From a checkpoint of a small transformer trained on Wikipedia: learned residual scales.
Each number is 200 + 20 x the weight over its row's rms, rounded and kept within 0 to 999. Layers, rows and columns count from 0. The size before them is the row's rms in percent of the matrix's.

# layer 5 MLP up, 1152x192, rms 0.0985, rows 43-151, columns 64-127
122,239,216,211,215,188,196,233,232,200,193,184,217,190,203,237,201,229,194,206,236,209,183,200,181,202,152,167,167,193,211,221,222,196,253,190,188,198,202,224,221,202,187,179,195,171,209,199,211,224,197,224,220,203,184,185,204,200,193,211,243,202,164,214,206
108,221,198,182,171,195,188,190,228,182,200,191,188,243,164,196,205,206,222,224,242,164,216,159,203,160,227,206,222,156,219,211,194,210,187,232,185,165,199,181,229,194,177,222,225,163,191,186,219,193,172,193,217,185,213,213,190,220,204,168,205,190,147,190,188
098,215,217,226,178,194,209,232,183,204,201,204,230,231,216,189,228,199,169,192,199,188,235,197,163,183,159,186,192,205,191,206,225,225,219,174,234,207,213,223,233,206,165,201,201,193,238,204,231,223,256,198,203,204,217,187,197,191,212,201,212,216,205,194,190
098,212,226,204,227,225,213,205,219,193,210,166,230,186,179,158,202,217,202,203,225,203,226,174,218,171,145,200,207,219,218,189,211,223,230,196,208,217,194,231,232,200,178,224,186,168,218,202,203,203,203,183,223,172,199,201,213,201,164,169,191,206,175,200,208
093,225,211,206,215,170,211,241,216,211,183,236,202,179,192,223,208,209,204,182,226,201,201,207,183,193,233,197,183,207,186,180,237,201,221,191,184,189,200,193,213,204,205,208,201,219,179,229,195,193,203,199,204,165,207,173,256,180,198,193,202,174,160,185,200
092,199,156,220,217,204,160,197,192,225,198,228,200,208,211,222,179,180,210,172,185,208,165,205,182,215,209,204,164,178,233,212,187,188,211,225,184,210,216,238,150,215,199,187,204,191,210,170,201,225,194,210,208,223,170,187,178,184,229,201,215,227,192,196,182
091,188,200,169,200,203,222,225,191,201,197,216,212,209,221,204,211,207,164,161,193,196,249,179,204,180,185,206,176,165,225,213,210,213,195,192,151,207,204,191,230,206,208,192,216,210,227,210,188,216,222,194,149,203,165,199,182,241,162,192,205,198,197,193,205
103,215,187,179,163,240,184,214,203,204,204,181,135,185,202,195,202,209,199,182,209,186,183,168,197,194,183,165,195,222,205,189,206,174,185,186,201,193,229,201,232,215,224,167,221,174,213,201,226,227,189,178,203,177,226,178,237,173,204,191,214,225,215,217,217
095,204,173,219,193,200,167,206,212,207,197,169,192,198,219,188,214,171,177,202,168,214,214,218,184,178,198,175,208,229,221,198,203,189,208,205,207,177,199,170,185,208,188,196,210,210,180,207,181,241,219,205,219,163,212,145,198,198,205,182,195,199,175,228,215
091,185,190,213,222,171,207,218,210,195,202,197,225,215,217,181,251,190,203,197,203,164,182,221,195,197,185,172,201,170,210,202,241,164,198,202,150,160,246,191,200,198,187,198,208,199,195,239,177,232,190,230,199,194,188,192,213,183,219,173,222,220,192,183,200
097,217,150,221,199,194,185,233,198,211,216,200,193,186,221,147,218,188,229,192,180,209,200,181,175,206,223,197,177,208,225,174,218,164,198,221,192,199,219,202,220,208,193,186,194,193,190,183,205,219,224,217,204,224,194,208,215,198,212,225,186,184,228,196,180
102,175,202,207,190,214,222,226,204,202,206,249,194,188,210,208,157,225,196,183,202,224,201,192,184,195,190,228,254,212,201,189,202,196,213,211,195,187,207,195,204,212,206,209,206,194,207,201,178,202,211,239,213,198,158,177,212,217,227,201,215,166,203,232,209
082,224,227,186,221,207,218,205,204,151,189,182,210,171,181,194,181,178,194,200,213,211,163,211,218,226,169,196,187,193,203,179,193,213,201,200,203,207,221,185,217,180,218,190,247,202,197,242,204,218,231,203,191,204,191,193,215,225,219,189,171,194,204,225,211
098,232,192,220,202,216,164,208,205,198,207,190,219,195,229,197,208,188,189,157,198,170,175,198,206,194,226,200,188,199,178,186,199,234,210,199,183,205,200,181,192,221,170,195,188,186,188,182,186,194,235,192,218,211,217,194,213,196,230,205,193,214,182,235,205
098,223,170,200,218,187,179,247,214,208,209,194,182,207,231,180,250,213,180,191,181,209,212,206,196,211,209,187,237,200,167,236,228,185,217,216,233,214,230,226,231,195,186,203,224,206,168,200,211,216,189,169,211,199,207,197,178,204,180,191,194,189,165,216,214
109,206,204,195,190,206,219,222,184,218,234,267,242,240,192,171,208,213,191,207,244,176,220,152,211,200,217,203,201,206,240,193,206,174,221,215,179,197,214,210,187,206,198,234,217,217,224,180,192,186,223,216,193,169,181,167,204,200,162,205,227,144,216,199,193
094,193,229,202,224,194,196,219,198,210,221,201,217,159,191,200,204,222,203,208,229,190,179,187,155,179,249,181,225,204,220,193,191,197,186,197,210,210,200,216,219,194,194,186,220,201,196,206,222,214,156,185,203,212,193,234,205,169,198,219,208,200,232,204,192
099,182,177,171,181,211,196,207,175,224,209,221,168,211,220,204,211,232,193,191,212,195,169,183,206,177,198,189,247,151,226,242,198,194,180,225,203,197,190,231,233,191,210,198,187,220,199,195,204,214,166,193,185,188,179,192,200,169,184,188,187,215,229,193,218
090,199,187,219,208,211,199,201,210,191,197,192,215,207,172,194,210,219,189,188,209,173,198,204,183,204,182,191,221,196,184,169,172,189,195,173,200,177,205,227,212,230,198,186,219,180,229,225,209,203,221,176,218,208,184,202,230,222,179,202,187,223,188,220,205
094,219,192,203,187,223,190,177,223,225,231,202,203,208,203,187,219,202,216,222,211,201,223,238,202,170,221,203,182,180,208,217,192,206,191,220,162,194,209,188,231,214,234,201,210,198,202,233,208,161,214,222,204,208,181,182,205,183,214,147,219,156,218,231,197
106,223,231,181,219,204,179,224,220,162,172,198,181,166,179,221,199,223,213,187,182,173,226,199,192,181,221,203,227,197,200,193,193,191,172,196,213,194,221,196,192,199,152,207,223,205,187,232,218,258,182,203,190,241,183,200,230,188,172,173,205,148,224,202,206
096,179,197,207,211,195,220,231,172,167,210,204,181,208,210,200,205,211,208,163,211,233,213,214,186,203,177,204,191,202,239,258,201,181,222,179,197,196,208,240,170,195,181,222,187,197,200,232,243,221,222,197,193,172,211,201,166,218,187,225,223,231,172,191,217
104,198,214,234,186,228,210,200,207,182,224,183,238,166,216,162,193,247,178,245,203,180,209,179,218,221,207,190,199,202,186,177,213,217,211,215,196,216,194,171,181,188,200,201,207,205,199,192,195,244,213,206,170,193,180,217,231,196,232,184,187,181,186,186,204
095,196,207,221,206,165,221,222,186,206,220,192,206,217,193,208,204,194,190,201,214,207,237,169,223,216,181,191,178,189,255,220,185,189,205,217,166,208,180,219,190,196,181,191,213,211,190,215,209,221,232,169,182,221,197,207,192,176,183,199,208,188,169,172,197
105,211,223,195,200,208,215,195,213,232,202,198,167,222,151,183,210,179,168,251,192,206,226,188,222,197,203,198,204,214,198,181,246,215,198,172,170,188,234,177,203,196,215,200,220,207,199,192,182,207,190,183,164,230,179,235,167,201,191,195,213,207,183,220,185
100,187,202,205,215,188,196,176,221,189,201,215,231,207,167,174,204,231,185,232,194,170,210,199,214,165,195,208,213,208,252,187,211,180,187,183,210,207,166,193,215,209,209,158,216,211,192,245,212,201,208,233,213,213,221,202,180,183,225,214,192,227,215,207,203
096,210,204,198,216,220,226,207,247,200,193,172,200,233,184,198,208,233,159,154,161,213,193,178,215,204,190,178,221,179,183,198,206,186,188,187,206,191,179,162,215,210,203,185,217,202,223,174,240,214,159,211,202,193,222,205,186,199,178,209,192,168,163,217,179
092,213,194,250,208,207,211,222,181,175,186,184,200,187,183,214,210,192,222,199,187,204,215,214,178,200,188,183,227,210,216,230,199,189,189,175,187,215,217,177,202,225,216,187,201,188,187,165,215,231,212,168,145,224,200,194,244,173,184,183,188,218,218,178,216
105,204,215,198,178,248,222,213,202,164,214,201,191,182,170,218,199,186,211,176,204,196,220,194,217,206,200,201,196,213,204,224,215,209,214,216,220,231,182,185,221,211,197,196,176,209,182,176,214,192,218,212,207,161,211,194,188,195,218,234,169,216,165,215,216
104,187,203,239,185,182,210,199,180,188,215,193,212,256,164,170,235,243,203,218,189,165,207,177,203,177,229,209,207,173,186,207,186,161,217,239,219,196,235,168,175,208,214,194,224,228,189,200,210,209,202,181,219,166,216,185,211,184,198,224,249,167,195,207,204
107,210,194,219,244,242,190,209,190,177,204,191,215,173,181,201,205,212,219,216,217,202,231,192,199,195,175,183,217,188,206,179,243,176,218,192,194,216,205,220,183,205,201,182,204,215,165,172,220,190,191,158,185,224,194,214,195,188,192,200,220,216,237,238,207
119,217,219,191,203,184,185,199,235,236,233,264,175,209,225,192,210,216,176,193,226,177,190,204,208,197,175,181,223,174,196,210,201,194,193,185,231,209,215,189,225,217,234,162,208,191,173,185,228,210,203,205,190,198,211,198,183,199,210,230,230,161,172,232,195
095,182,181,182,192,182,212,189,192,213,208,221,168,208,153,206,217,214,156,176,175,200,224,210,196,200,176,188,193,206,241,200,212,223,214,176,205,170,187,200,217,194,224,200,194,215,220,180,229,202,203,205,208,195,197,204,185,214,228,210,189,216,225,233,228
107,206,220,222,245,181,189,214,193,198,210,189,198,200,222,219,229,214,217,217,224,152,210,178,175,191,209,206,192,142,252,175,190,193,160,240,209,209,214,222,192,200,158,226,199,192,200,206,204,223,212,228,196,205,206,170,249,234,200,180,223,212,217,186,214
109,192,182,194,166,242,216,212,227,167,196,215,217,239,183,206,227,232,184,201,179,183,249,184,221,163,187,206,188,169,260,202,202,187,226,194,170,211,177,199,210,204,208,212,198,195,198,217,193,186,210,209,185,206,221,214,187,197,221,185,222,211,227,177,208
097,220,222,182,175,174,212,206,218,196,188,209,184,182,216,203,170,195,223,197,182,213,190,195,202,208,191,195,194,220,208,215,214,200,174,233,225,206,170,199,210,189,216,236,195,195,202,184,212,208,198,195,194,192,205,186,194,186,222,232,206,209,194,225,218
114,221,198,199,201,209,195,266,203,182,218,243,203,185,163,188,209,232,203,212,181,213,235,227,205,199,165,185,185,176,207,222,235,228,219,207,209,208,213,219,200,201,210,235,188,202,206,181,220,198,184,212,188,208,167,195,223,188,145,209,203,191,219,205,223
091,192,204,209,242,208,175,212,200,178,216,225,201,210,189,228,185,209,203,259,189,211,198,190,185,184,201,200,179,167,230,197,180,166,203,228,171,218,241,198,194,208,177,152,200,199,230,240,198,200,223,172,195,205,191,183,228,171,192,189,197,179,219,199,180
088,221,174,201,189,192,191,187,221,193,189,216,218,178,172,227,222,197,202,221,213,171,203,186,214,196,226,194,191,219,195,203,221,152,177,233,211,182,190,189,199,206,217,214,170,196,198,196,210,189,218,194,176,194,176,178,190,199,192,175,183,222,193,201,188
101,193,209,175,234,193,225,203,204,206,194,191,175,222,191,170,196,206,203,197,179,219,198,196,179,197,187,216,215,185,208,227,207,181,235,221,185,207,204,151,170,211,199,179,199,192,224,209,199,201,198,220,174,237,180,179,234,176,239,198,200,146,226,229,200
093,184,179,183,197,213,184,186,183,184,211,199,209,207,199,196,208,222,225,215,191,206,219,182,207,175,204,162,214,166,186,238,208,196,220,176,187,225,230,195,211,215,170,198,205,182,193,225,201,204,203,172,206,177,205,216,173,192,197,187,190,216,194,221,184
096,192,194,200,196,176,191,192,257,221,202,218,181,192,192,236,219,259,196,208,222,187,238,193,199,184,192,220,212,199,185,234,253,196,196,222,223,225,203,221,210,198,213,204,207,201,165,179,170,205,216,229,189,180,205,170,204,238,221,219,228,181,202,202,209
106,193,219,192,168,196,186,208,206,197,208,211,201,221,233,204,212,202,147,227,238,177,202,222,199,205,216,195,203,216,174,212,190,208,199,208,198,200,193,204,204,194,172,193,225,218,217,215,214,205,201,201,169,199,176,185,235,222,187,197,204,235,226,183,190
099,194,226,202,175,173,219,211,194,196,183,188,174,215,187,238,229,191,214,198,169,193,217,187,196,158,218,198,184,187,240,201,191,182,212,194,194,185,230,171,255,202,233,220,195,206,220,195,165,208,151,205,182,198,223,166,189,227,243,187,187,190,181,225,208
105,217,185,190,159,263,149,188,182,188,205,228,197,203,198,159,213,252,203,184,207,189,188,190,190,202,190,200,219,201,196,184,193,180,191,213,210,192,212,202,182,193,220,204,208,224,173,181,199,222,190,188,176,187,205,194,178,248,176,195,208,206,223,224,196
105,198,227,210,221,195,213,192,201,208,226,192,231,187,179,198,196,245,179,222,212,197,190,208,217,192,218,209,216,218,207,208,224,190,224,164,149,206,216,205,169,196,198,187,245,171,172,223,171,189,154,193,194,164,216,192,176,208,193,190,213,237,205,181,192
087,181,211,197,218,205,207,199,222,210,205,228,203,212,234,195,196,190,172,178,193,217,174,192,193,193,207,174,221,206,209,218,200,202,208,215,178,203,221,167,233,187,199,156,215,184,212,218,211,193,219,188,192,218,199,201,204,198,235,223,188,194,205,202,182
103,188,200,189,205,204,230,198,225,183,192,203,169,223,215,187,199,197,189,178,161,202,173,224,212,212,202,192,163,182,196,206,195,184,207,262,205,219,201,187,224,218,218,228,208,193,167,197,197,220,204,199,223,195,223,157,215,253,185,209,188,170,227,172,194
107,198,150,190,174,215,222,230,216,218,208,238,203,204,227,183,183,203,205,206,163,190,189,214,158,184,191,192,208,179,188,211,204,207,193,227,210,210,241,223,198,216,214,172,170,213,148,228,212,245,220,208,187,173,212,199,213,180,190,183,194,219,204,215,215
095,188,218,208,212,230,220,201,221,181,230,213,212,217,209,151,183,193,232,202,201,188,174,170,194,192,224,207,207,206,188,167,197,190,201,175,167,209,190,222,174,199,183,236,202,204,148,209,188,215,229,208,200,207,232,207,222,199,182,226,224,207,218,199,197
114,202,171,182,190,230,205,206,257,210,196,205,182,198,195,219,194,203,191,207,191,195,194,170,159,181,182,166,202,177,203,185,206,177,203,233,195,176,222,171,187,217,193,209,215,143,219,194,209,211,204,180,144,217,199,155,191,188,209,235,207,227,184,219,183
100,217,150,188,217,256,177,199,203,174,214,187,217,170,213,215,222,205,177,217,195,197,197,222,222,211,188,170,197,194,232,216,188,186,218,184,193,211,253,202,201,203,210,189,204,191,168,204,212,215,217,199,206,215,219,189,184,219,207,195,196,177,208,197,193
102,236,205,211,183,226,200,209,189,175,196,176,220,203,222,200,223,202,217,196,192,207,235,206,206,185,220,183,260,202,203,192,212,167,201,180,233,195,225,176,223,225,181,204,206,178,214,206,211,196,217,191,181,203,207,194,193,205,205,176,213,185,233,208,209
101,214,167,207,152,203,166,175,201,181,202,194,220,208,195,160,209,184,193,189,195,211,230,175,200,199,201,175,180,179,204,177,232,169,210,198,178,239,181,205,227,192,219,217,207,197,132,185,187,206,209,219,212,218,200,205,211,219,221,173,195,208,183,250,204
097,187,218,210,225,185,176,216,204,170,218,216,190,186,185,201,215,229,202,217,234,204,206,177,223,206,233,217,232,184,176,194,204,205,180,233,221,177,224,202,207,194,216,188,199,185,157,195,195,217,200,226,197,198,160,206,239,214,206,215,192,207,216,204,186
098,221,185,200,218,263,193,194,209,164,202,176,190,212,170,189,199,189,230,178,203,191,208,222,220,184,192,178,184,199,237,189,206,199,165,225,184,203,209,162,204,197,194,207,232,226,178,225,202,219,182,211,204,207,194,214,227,205,219,200,197,203,237,213,190
102,216,144,217,242,198,197,198,217,178,198,180,225,215,179,189,162,206,218,188,207,184,146,195,194,192,179,227,199,179,262,199,214,202,211,192,183,187,209,163,168,198,207,166,179,215,189,240,208,208,205,193,208,224,181,171,229,173,201,180,251,178,199,182,196
095,217,203,180,196,201,216,191,193,225,213,196,212,212,184,169,169,190,168,210,206,155,213,184,211,185,188,196,189,199,216,217,187,195,193,207,200,201,208,269,223,195,147,216,196,221,222,174,195,258,225,204,203,162,208,154,174,223,210,209,201,232,199,211,215
104,212,179,251,216,196,222,247,204,200,199,216,206,226,210,206,174,211,179,206,225,181,176,231,205,220,208,212,196,220,222,214,203,218,195,209,206,180,173,183,227,204,195,210,220,224,184,193,192,200,236,188,177,230,240,176,183,204,194,210,179,232,187,191,199
110,223,217,201,208,174,207,200,209,198,193,219,198,210,207,178,212,239,205,200,205,190,185,203,182,128,259,202,225,198,195,205,233,164,180,177,196,192,193,177,200,226,188,187,211,204,206,175,220,181,185,164,180,187,186,204,196,211,200,200,181,213,219,193,196
085,204,173,180,224,186,217,192,222,226,195,217,163,202,209,181,178,204,171,210,230,179,211,203,224,206,193,200,215,204,187,196,224,220,219,209,167,183,231,209,224,218,195,190,222,172,182,180,204,167,218,207,172,235,209,206,202,209,198,239,200,227,160,200,208
093,208,201,207,219,234,210,210,199,179,196,194,236,222,208,206,216,212,195,214,195,194,212,136,190,208,167,197,170,207,177,197,187,192,183,222,209,179,198,165,180,211,187,196,192,186,185,187,195,217,215,209,211,162,209,226,204,188,207,183,227,199,178,216,239
100,208,187,183,222,201,165,192,241,205,218,207,166,178,212,203,190,211,198,177,183,193,196,173,186,169,196,194,200,187,217,182,216,203,195,232,214,221,222,209,196,200,199,175,208,184,213,233,211,217,187,245,210,177,216,200,226,170,173,180,177,186,238,172,196
093,199,210,199,201,177,218,176,210,156,197,169,225,212,205,208,167,191,197,210,268,210,260,209,197,204,161,185,165,217,182,212,189,216,242,212,193,205,170,207,212,191,188,198,175,229,208,221,202,239,212,227,201,192,183,194,209,210,177,192,162,215,214,227,196
101,201,191,202,201,213,192,205,201,184,205,207,218,185,189,232,171,175,191,212,213,206,211,187,223,180,191,189,195,205,215,223,183,205,194,186,213,173,194,209,197,192,196,175,212,188,209,193,204,188,198,229,201,176,164,171,200,208,224,183,203,198,185,236,200
087,241,220,186,203,161,153,191,212,201,230,182,177,169,198,214,192,246,189,218,228,211,161,173,188,173,190,213,217,213,193,194,203,223,174,208,217,223,196,173,196,201,177,170,194,189,194,172,203,181,152,200,217,180,230,191,209,185,200,186,178,177,221,206,219
101,216,195,193,192,205,183,191,195,180,211,237,225,204,217,185,222,231,202,217,212,172,180,201,173,208,236,201,219,192,208,195,196,204,211,203,192,202,176,187,228,221,212,213,208,205,162,234,198,168,196,221,197,175,171,216,194,246,186,178,223,152,245,178,206
097,243,215,195,214,165,186,207,188,226,229,203,143,231,222,208,201,214,204,195,184,212,206,199,174,162,157,199,229,211,196,216,196,186,237,225,225,172,220,196,186,199,183,184,186,198,226,175,191,197,201,199,210,198,161,221,180,194,242,198,216,193,234,182,219
087,223,205,205,191,170,193,248,222,211,197,261,194,187,205,215,208,256,171,209,192,219,249,189,205,179,171,191,202,177,187,214,205,207,211,242,218,207,174,180,205,202,187,169,239,213,213,203,209,204,180,250,202,195,189,152,203,203,190,237,210,171,222,257,220
097,186,184,228,195,203,187,225,192,174,191,214,194,198,217,179,165,204,151,196,182,184,204,193,224,202,193,203,200,154,197,184,202,219,200,178,204,215,179,220,176,212,217,229,221,199,218,184,215,222,186,221,212,163,178,212,211,226,198,215,180,203,222,238,220
095,202,174,206,205,196,152,189,210,202,210,216,196,222,185,195,193,211,144,212,255,222,241,204,203,189,229,199,224,194,195,227,185,171,209,229,215,228,175,211,157,210,224,200,168,203,204,194,193,172,203,222,227,199,192,210,195,225,195,233,205,169,217,234,211
096,198,208,191,215,204,190,185,240,190,216,204,178,220,189,157,211,191,180,185,192,201,220,215,209,185,163,203,182,184,229,234,252,203,221,179,200,167,222,218,215,198,222,210,197,174,228,195,173,195,194,188,176,160,195,193,200,189,213,198,195,206,208,185,212
100,226,189,250,214,197,189,204,208,209,211,188,208,242,203,224,186,207,172,193,235,217,167,201,186,225,221,175,228,197,193,180,171,219,189,183,232,166,171,188,183,224,210,165,225,181,229,174,189,253,239,181,192,201,164,183,207,226,221,174,221,207,198,199,227
092,210,171,187,203,202,162,210,201,205,219,202,189,195,209,203,172,192,149,188,242,180,218,200,242,212,205,221,202,169,195,159,216,217,178,196,181,229,243,183,206,203,194,186,217,178,189,205,214,183,168,236,224,210,175,162,218,206,207,200,199,190,199,178,229
092,229,212,177,225,198,176,181,196,170,218,214,205,194,213,211,207,195,187,206,205,221,196,213,171,201,200,201,227,218,191,205,206,207,203,226,192,172,165,231,183,182,182,173,220,198,191,202,203,223,207,201,190,218,226,215,209,162,208,199,191,211,247,176,162
091,202,181,194,192,190,169,214,215,170,197,184,197,201,152,178,216,192,207,239,170,190,181,203,165,205,206,184,193,184,222,195,204,204,203,219,221,202,189,216,195,206,206,194,194,189,202,207,188,181,233,229,188,179,177,185,200,225,227,208,218,174,214,212,206
088,224,168,228,199,234,213,212,211,168,199,225,181,192,206,204,196,208,218,181,198,220,197,190,214,167,204,216,190,179,220,191,196,203,182,213,196,191,172,211,233,216,193,205,208,214,205,223,170,184,227,214,202,210,204,227,191,221,190,208,171,174,227,154,208
108,204,185,227,171,205,212,200,222,235,188,185,176,214,200,225,201,191,219,193,190,200,228,208,178,209,181,195,169,188,218,215,220,210,208,233,179,188,231,183,187,199,207,220,215,162,203,197,193,185,194,248,171,207,227,179,216,199,189,212,210,181,171,168,204
095,188,147,172,221,222,220,248,180,215,215,197,199,192,221,226,177,180,206,180,179,187,208,210,171,200,167,210,198,169,261,216,206,239,207,180,191,198,200,211,167,200,206,189,219,197,216,221,188,187,213,211,211,202,186,210,206,186,224,208,214,193,201,193,196
092,193,237,181,193,264,204,180,220,187,202,215,197,170,182,225,195,183,227,236,223,197,179,226,240,186,195,186,177,193,197,186,195,193,190,172,174,187,176,198,174,212,216,193,198,143,210,208,198,198,205,208,196,182,212,208,214,199,184,218,188,171,216,229,238
090,195,169,194,235,172,202,192,216,249,210,200,188,204,162,162,202,188,190,216,185,172,189,193,200,199,209,168,195,195,202,195,207,216,207,166,196,168,204,197,194,212,161,201,205,187,180,177,196,215,208,202,199,199,215,195,211,234,165,216,191,220,192,202,180
104,186,152,236,225,181,185,209,218,201,195,241,183,188,199,171,229,217,202,202,192,198,229,159,214,200,177,184,198,195,187,198,200,184,197,205,182,195,226,180,234,193,217,189,213,203,215,189,188,202,239,201,185,213,210,220,225,198,220,209,182,189,155,242,204
111,215,197,223,197,237,161,220,211,192,193,185,184,196,212,176,200,185,220,193,198,208,231,196,195,212,195,214,181,168,214,196,197,199,174,210,193,161,241,219,222,217,219,182,173,196,197,203,194,221,210,209,206,240,196,204,210,242,197,213,172,178,196,192,240
106,188,188,179,182,214,196,226,190,229,242,212,181,227,164,206,194,211,220,214,229,167,195,202,214,200,195,193,168,157,202,194,234,164,210,241,199,192,185,182,201,205,200,209,210,189,197,188,200,225,214,203,222,217,189,183,216,172,228,216,242,211,206,214,196
100,192,217,223,218,236,210,250,198,180,191,186,151,187,182,194,182,217,216,170,214,219,200,193,201,190,175,212,187,216,190,187,200,203,186,202,223,193,164,206,212,222,241,227,204,175,192,183,240,224,176,218,178,182,200,201,202,190,157,192,213,225,188,223,206
095,233,181,161,223,209,204,214,188,184,212,232,192,195,211,225,189,216,206,193,181,192,210,223,213,198,207,217,191,195,207,209,192,237,177,227,187,201,224,184,205,206,174,186,206,164,198,202,217,206,209,214,188,191,174,146,203,203,176,223,180,207,157,221,229
094,203,196,193,170,193,201,205,186,220,200,220,229,224,154,171,205,206,169,195,185,196,228,200,235,192,204,191,184,208,174,206,188,198,253,184,206,224,178,181,215,198,184,255,192,209,185,194,179,192,221,201,189,218,186,180,176,231,206,208,183,203,168,192,204
098,199,195,226,194,193,224,218,235,223,182,184,189,173,199,209,250,198,181,183,195,210,220,229,196,178,184,201,183,213,196,216,194,174,205,171,212,213,210,200,218,218,223,198,224,187,177,197,202,237,194,209,209,182,183,199,176,195,210,206,178,193,169,194,217
100,210,193,220,186,179,177,206,230,188,183,226,193,195,183,193,168,203,213,201,203,207,198,189,179,173,203,178,223,182,205,188,213,189,205,200,191,167,193,161,201,204,244,174,204,221,143,194,203,201,188,208,187,241,187,222,216,212,220,193,200,154,218,193,211
101,207,176,207,208,226,206,194,218,232,198,222,208,183,177,220,173,236,200,205,174,186,206,227,179,192,227,212,215,170,212,208,217,228,213,226,248,240,199,195,215,205,217,206,205,213,199,286,192,221,199,183,217,147,215,180,212,187,239,196,195,144,177,174,227
112,227,188,191,246,192,197,193,207,211,205,220,207,230,173,191,224,215,200,190,175,166,188,199,228,143,193,144,186,155,226,180,198,184,211,207,199,166,179,215,215,204,206,223,185,183,197,196,224,178,202,183,190,197,188,183,232,222,216,242,174,196,168,179,213
093,183,163,216,196,231,202,225,251,193,217,199,203,190,202,195,217,208,204,211,214,173,216,172,179,203,202,183,213,150,210,195,201,155,211,207,176,226,188,191,203,189,173,176,215,197,202,220,197,226,216,162,161,215,192,218,218,209,216,183,191,223,200,203,203
092,181,167,175,177,199,192,208,174,196,196,217,206,195,200,161,216,210,206,224,198,209,174,170,190,198,199,181,247,181,196,168,221,154,217,187,207,188,201,225,235,201,185,203,188,204,200,199,184,222,203,219,196,190,189,212,182,191,167,179,203,174,220,189,191
083,238,190,209,226,208,186,174,188,171,194,203,221,193,165,191,157,214,192,219,182,163,186,161,201,213,164,156,180,215,217,198,183,197,188,217,227,176,206,200,155,181,171,184,215,198,223,219,207,252,196,205,208,178,214,168,192,189,224,187,193,183,209,225,180
104,210,211,216,215,201,149,248,201,216,200,252,179,178,177,212,207,208,224,184,193,201,230,227,213,200,178,198,191,195,199,223,195,231,192,219,185,230,182,203,209,208,211,197,213,221,202,221,182,179,211,180,226,227,188,192,171,182,179,229,165,175,205,168,224
101,211,202,248,199,153,162,232,206,221,189,171,184,198,212,181,209,257,186,204,205,183,212,199,213,202,218,199,194,175,178,201,237,219,184,216,216,222,202,197,248,206,194,215,220,175,181,193,199,232,173,194,205,245,206,161,201,240,187,208,224,157,207,202,197
100,194,158,233,231,207,203,223,197,215,207,200,211,169,219,206,207,178,185,215,211,157,180,228,185,162,216,184,178,157,189,197,243,184,228,202,181,165,196,229,189,192,165,179,184,207,185,211,179,195,247,213,193,168,178,222,219,216,243,265,214,206,173,175,188
109,241,191,194,241,202,217,175,221,174,224,201,174,224,196,205,236,185,204,253,188,192,230,183,220,160,210,183,190,183,213,211,199,161,236,193,178,202,219,195,203,193,187,220,217,202,202,162,182,194,210,184,231,199,220,219,227,195,205,260,178,221,175,211,200
090,246,186,191,211,208,187,178,210,172,200,212,179,182,199,168,222,193,183,227,169,184,221,200,208,209,205,192,187,208,206,188,225,194,203,204,194,172,168,232,187,178,206,232,193,181,184,190,225,201,210,205,168,204,165,212,202,192,229,187,171,228,215,234,184
096,189,182,213,221,194,193,179,187,216,238,212,210,196,202,172,219,183,188,237,223,152,181,211,179,193,204,202,182,150,199,199,198,201,200,179,165,211,238,200,196,213,224,239,196,195,192,182,181,176,222,202,232,195,217,226,233,216,213,215,206,203,166,203,203
088,191,167,188,186,193,202,241,186,207,189,225,219,175,153,188,191,202,217,199,197,167,173,213,194,184,200,210,221,194,236,230,210,175,230,179,204,209,172,197,243,186,156,205,211,192,209,228,232,238,196,176,189,196,212,213,189,233,216,208,196,201,218,191,211
093,210,178,193,237,206,170,199,223,227,207,223,207,225,207,181,187,213,202,173,214,207,224,206,229,190,176,173,165,214,225,202,199,146,197,186,209,179,187,206,222,200,210,198,212,179,186,212,174,189,219,212,221,210,232,220,202,174,191,191,164,221,236,218,242
103,210,228,197,185,190,188,189,216,196,246,190,198,189,215,193,213,217,195,202,183,201,172,224,200,221,174,192,192,195,197,212,221,202,223,236,202,209,201,217,233,183,166,190,197,201,181,201,195,184,201,180,171,171,238,169,195,224,220,196,200,182,215,176,202
098,198,171,202,182,191,194,209,209,201,206,196,216,212,180,238,208,197,176,213,226,198,192,193,227,205,173,189,173,224,196,217,218,215,231,190,155,187,189,245,200,193,139,188,215,230,198,204,179,218,211,207,223,183,192,184,180,192,208,195,200,211,186,209,197
092,188,209,236,202,184,184,229,210,192,204,183,204,163,194,204,203,217,191,198,189,207,232,210,201,205,217,184,244,203,191,198,245,183,197,175,195,164,215,212,221,198,227,172,192,199,200,226,193,172,194,222,196,196,201,128,217,201,215,234,214,180,197,200,199
093,198,220,203,223,214,203,238,190,201,199,201,203,173,183,196,177,210,180,186,234,180,215,183,160,210,244,189,165,210,211,227,209,190,205,220,207,206,219,216,175,178,194,185,219,228,197,216,190,216,237,244,193,191,175,168,201,197,168,194,217,207,198,174,210
096,196,176,225,205,182,181,241,201,209,206,179,208,217,213,176,194,219,185,171,202,176,188,202,173,186,215,167,170,169,208,170,204,184,222,212,218,176,214,179,197,220,185,206,244,158,219,220,202,198,216,198,209,188,177,176,189,195,229,179,240,200,187,180,205
094,203,188,242,182,228,212,214,215,189,223,178,203,187,168,188,244,193,206,232,193,208,173,170,204,189,170,212,189,179,204,189,194,178,197,213,235,167,202,194,215,188,178,193,215,212,202,185,211,233,229,203,190,189,228,187,194,202,219,178,225,191,192,233,214
093,213,210,198,207,213,183,222,184,165,216,228,203,162,199,193,213,195,196,212,191,183,208,235,197,235,177,197,186,159,230,174,216,221,196,179,200,195,217,178,171,200,175,216,192,193,236,201,207,224,220,219,211,199,205,181,225,197,163,192,198,192,211,255,201